Each number is 50 + 15 x the weight over the matrix's rms, rounded and kept within 0 to 99. Layers, rows and columns count from 0.

# layer 9 attention query, 512x512, rms 0.0921, rows 151-154, columns 0-255
75 72 04 53 52 48 33 41 34 55 52 31 26 51 36 42 77 57 53 55 63 53 25 49 38 39 55 62 52 46 43 25 45 57 57 79 39 46 67 56 54 55 42 55 64 56 53 44 37 64 31 47 40 61 52 50 53 48 65 57 49 39 57 39 48 51 37 69 59 47 29 52 46 41 54 56 51 55 47 51 57 21 54 55 71 54 53 51 75 38 66 58 42 43 60 63 23 76 38 63 59 38 62 69 33 31 43 39 48 31 23 48 62 65 36 57 63 33 67 45 52 43 31 54 67 43 47 63 36 42 51 51 48 52 54 51 53 72 53 37 46 75 35 34 44 65 61 48 61 61 37 65 50 65 36 32 76 42 46 37 49 47 48 41 50 40 46 50 43 17 46 36 45 44 57 54 37 57 55 58 35 62 44 27 23 57 50 50 59 54 61 46 45 45 57 68 41 72 40 65 45 59 51 57 71 43 36 58 59 41 51 49 53 55 63 63 23 58 51 47 35 57 47 40 48 36 58 51 33 42 37 50 39 54 28 52 72 34 59 56 54 61 58 44 40 61 50 46 20 56 34 57 60 53 32 28
59 64 55 69 40 53 60 35 29 51 58 54 38 31 51 29 34 24 71 68 63 54 37 12 40 40 40 59 64 48 59 55 51 52 37 44 70 51 36 46 27 41 30 37 30 46 65 31 53 64 61 35 45 60 34 65 67 57 56 39 58 33 51 44 42 36 56 40 62 62 39 42 47 36 70 45 49 37 54 57 39 49 32 44 64 29 28 53 42 52 33 45 50 43 29 67 51 56 75 52 44 50 73 33 66 47 38 57 52 36 54 38 41 58 20 25 34 34 40 49 55 32 59 45 61 60 39 67 69 39 42 60 54 52 42 58 62 70 40 42 59 46 48 47 53 77 64 26 69 54 52 57 58 42 33 50 46 58 38 76 66 62 18 66 52 47 64 32 58 86 50 58 42 57 62 32 61 68 43 58 33 52 54 75 82 60 39 62 51 52 47 55 62 35 59 35 48 43 34 32 39 37 58 58 42 28 54 58 57 40 74 46 46 67 48 44 49 51 47 38 86 53 47 46 48 52 41 28 59 63 57 69 41 44 64 62 59 70 42 55 47 61 47 32 67 65 39 68 37 39 67 77 33 37 72 54
58 42 79 57 47 67 59 54 56 42 70 35 46 60 58 45 42 35 50 43 31 36 44 43 42 54 34 40 45 51 58 41 68 47 52 60 19 51 72 49 55 40 61 36 71 65 63 58 54 52 47 63 61 46 44 51 49 62 66 28 56 66 45 36 61 53 57 34 47 39 44 67 51 60 60 64 44 40 46 43 67 71 26 38 36 43 39 35 51 77 53 40 63 40 55 22 49 37 47 56 39 43 41 58 49 74 37 20 44 48 27 50 54 54 51 45 38 44 63 52 40 51 49 45 43 26 51 72 34 61 34 57 39 55 68 65 54 28 57 46 62 29 68 80 52 40 50 43 52 53 51 31 49 58 38 57 62 64 64 51 52 46 36 38 35 52 70 17 60 45 28 51 79 33 41 43 38 43 43 55 28 43 43 24 60 69 58 32 41 58 54 80 43 51 36 57 33 48 61 47 41 78 37 46 51 43 66 53 47 49 41 52 58 57 50 58 46 44 36 25 37 50 47 46 51 52 63 52 49 52 69 54 57 53 54 49 33 38 50 54 44 59 48 35 47 55 79 42 52 50 63 34 60 75 48 63
61 52 50 50 67 48 49 40 41 42 58 27 67 71 46 32 30 49 46 43 50 60 62 44 69 63 28 46 39 68 54 68 57 80 51 48 54 27 45 79 40 48 31 68 63 54 33 46 25 54 67 45 33 40 58 46 43 68 61 30 54 32 44 42 37 41 48 49 25 64 51 45 66 55 54 60 46 46 37 45 70 58 53 53 50 33 51 47 50 61 44 54 55 54 61 49 63 30 60 52 32 45 54 64 45 30 66 72 22 50 38 66 47 37 32 49 35 68 36 45 36 57 68 25 65 33 59 59 58 19 36 64 56 44 79 55 82 44 40 36 36 60 82 44 55 34 61 56 70 53 34 59 50 43 68 59 48 51 49 59 68 61 21 65 34 40 39 44 45 26 51 53 54 70 22 60 39 52 47 49 64 68 51 47 39 30 46 37 54 42 42 58 53 40 47 37 50 44 86 45 85 49 37 47 35 63 65 38 61 45 21 30 38 53 25 44 49 57 50 67 42 43 66 52 40 56 41 56 20 66 48 46 50 54 55 42 30 53 66 66 49 71 55 78 63 63 31 61 29 67 30 64 49 41 36 57
# layer 9 attention key, 512x512, rms 0.0876, rows 151-154, columns 0-255
38 39 38 49 24 56 47 35 70 78 31 48 43 38 35 35 65 59 66 54 61 56 48 50 49 44 67 23 52 59 31 35 41 38 81 35 52 38 39 53 41 46 55 70 74 61 61 62 59 30 64 39 43 73 56 57 59 59 23 67 71 68 60 68 58 85 50 61 70 52 52 42 40 71 67 44 75 53 73 35 35 43 51 43 52 50 28 43 49 37 45 34 54 43 64 35 44 57 40 59 61 43 86 78 51 42 84 52 46 40 30 39 34 50 54 65 31 56 31 52 21 70 44 67 61 40 35 38 42 41 42 39 38 52 12 42 49 58 28 35 51 47 59 57 76 51 44 30 74 43 60 62 56 24 51 71 39 67 44 42 46 51 43 62 51 55 25 37 54 33 64 36 36 24 41 79 29 46 53 53 32 67 52 67 41 53 39 39 46 67 49 65 49 49 40 66 55 65 52 75 62 39 80 61 49 63 36 24 28 36 46 11 48 60 57 69 47 55 34 66 37 53 40 47 54 58 62 53 65 53 45 54 81 63 45 14 58 30 61 41 72 56 34 62 61 64 40 32 22 39 37 54 57 17 30 21
55 54 67 78 39 40 49 52 45 44 56 31 50 54 58 43 62 60 58 47 36 40 13 56 58 58 42 55 56 34 53 25 36 60 38 43 66 50 39 60 43 61 54 73 57 84 58 52 69 60 54 60 58 61 47 75 35 49 40 37 30 40 37 49 22 77 53 26 37 29 33 48 43 60 64 35 43 38 53 42 51 54 43 60 72 34 35 36 75 38 33 46 37 40 49 44 31 60 38 43 38 44 77 31 71 56 52 47 55 42 69 46 47 73 43 60 52 29 50 34 60 66 55 44 22 25 43 25 68 78 49 45 68 55 58 25 51 18 46 61 44 54 62 46 66 77 49 37 41 19 58 23 42 51 58 66 71 53 42 75 33 40 79 33 29 67 30 51 50 64 63 47 70 60 44 50 64 46 58 58 71 45 48 65 36 48 39 66 36 49 52 48 52 48 32 52 41 36 55 39 74 53 40 46 43 37 51 61 76 24 52 57 59 35 62 46 50 27 68 39 30 62 59 61 38 61 70 41 39 72 51 64 46 77 25 25 38 68 51 36 56 66 41 58 52 53 30 45 49 71 50 57 41 35 56 49
62 49 68 48 59 52 36 65 21 47 43 81 61 61 59 56 49 58 70 65 65 58 63 41 49 47 50 43 23 47 62 14 50 70 61 57 79 74 41 29 70 47 33 50 75 52 43 48 48 46 43 40 34 56 34 70 42 39 43 18 62 68 42 28 51 44 26 36 36 54 68 47 56 48 66 73 46 60 43 65 56 79 41 42 25 58 47 53 70 31 64 39 55 55 54 40 53 58 49 62 53 62 63 45 42 45 42 44 59 41 52 23 49 66 31 52 70 30 59 39 54 47 46 82 44 55 56 68 43 52 38 49 76 30 35 58 55 46 27 38 53 42 51 46 48 64 76 39 67 73 60 68 48 45 17 37 56 64 47 49 36 34 26 43 51 65 31 72 49 65 55 33 36 54 50 30 34 46 31 53 60 53 27 26 57 43 53 70 47 44 58 62 50 50 56 52 41 40 61 36 23 51 27 42 56 38 58 38 42 38 32 49 77 45 50 43 29 55 41 49 50 45 47 62 56 47 35 23 75 57 35 58 55 59 67 29 47 58 33 51 79 48 37 48 43 32 53 65 44 66 42 59 52 63 54 48
45 45 54 46 43 52 59 58 63 46 58 43 32 36 28 24 74 69 40 69 41 37 72 57 49 38 38 52 32 58 48 50 56 37 41 40 67 53 45 68 66 37 38 35 78 48 44 41 35 51 56 57 34 32 35 33 46 48 54 36 55 72 50 45 51 40 57 22 41 35 29 60 32 45 29 42 36 39 73 45 39 54 14 52 68 23 40 36 67 50 54 38 49 45 55 44 64 67 42 34 61 53 69 49 56 61 18 04 35 43 48 58 32 54 30 66 36 65 66 34 56 65 53 78 56 34 55 30 30 61 52 48 49 44 54 60 71 60 51 51 69 53 48 42 38 28 77 41 65 37 55 53 61 46 30 58 35 35 59 37 46 56 70 21 37 56 57 64 33 42 56 49 63 58 17 43 44 45 51 47 69 50 79 47 56 37 45 65 61 63 38 69 55 58 56 30 52 69 56 50 38 41 57 72 40 39 71 24 50 41 50 46 51 56 56 52 64 53 70 41 60 57 24 59 55 65 36 62 47 56 47 58 41 36 65 57 82 31 25 46 64 34 52 30 46 19 41 66 55 43 56 35 36 30 40 65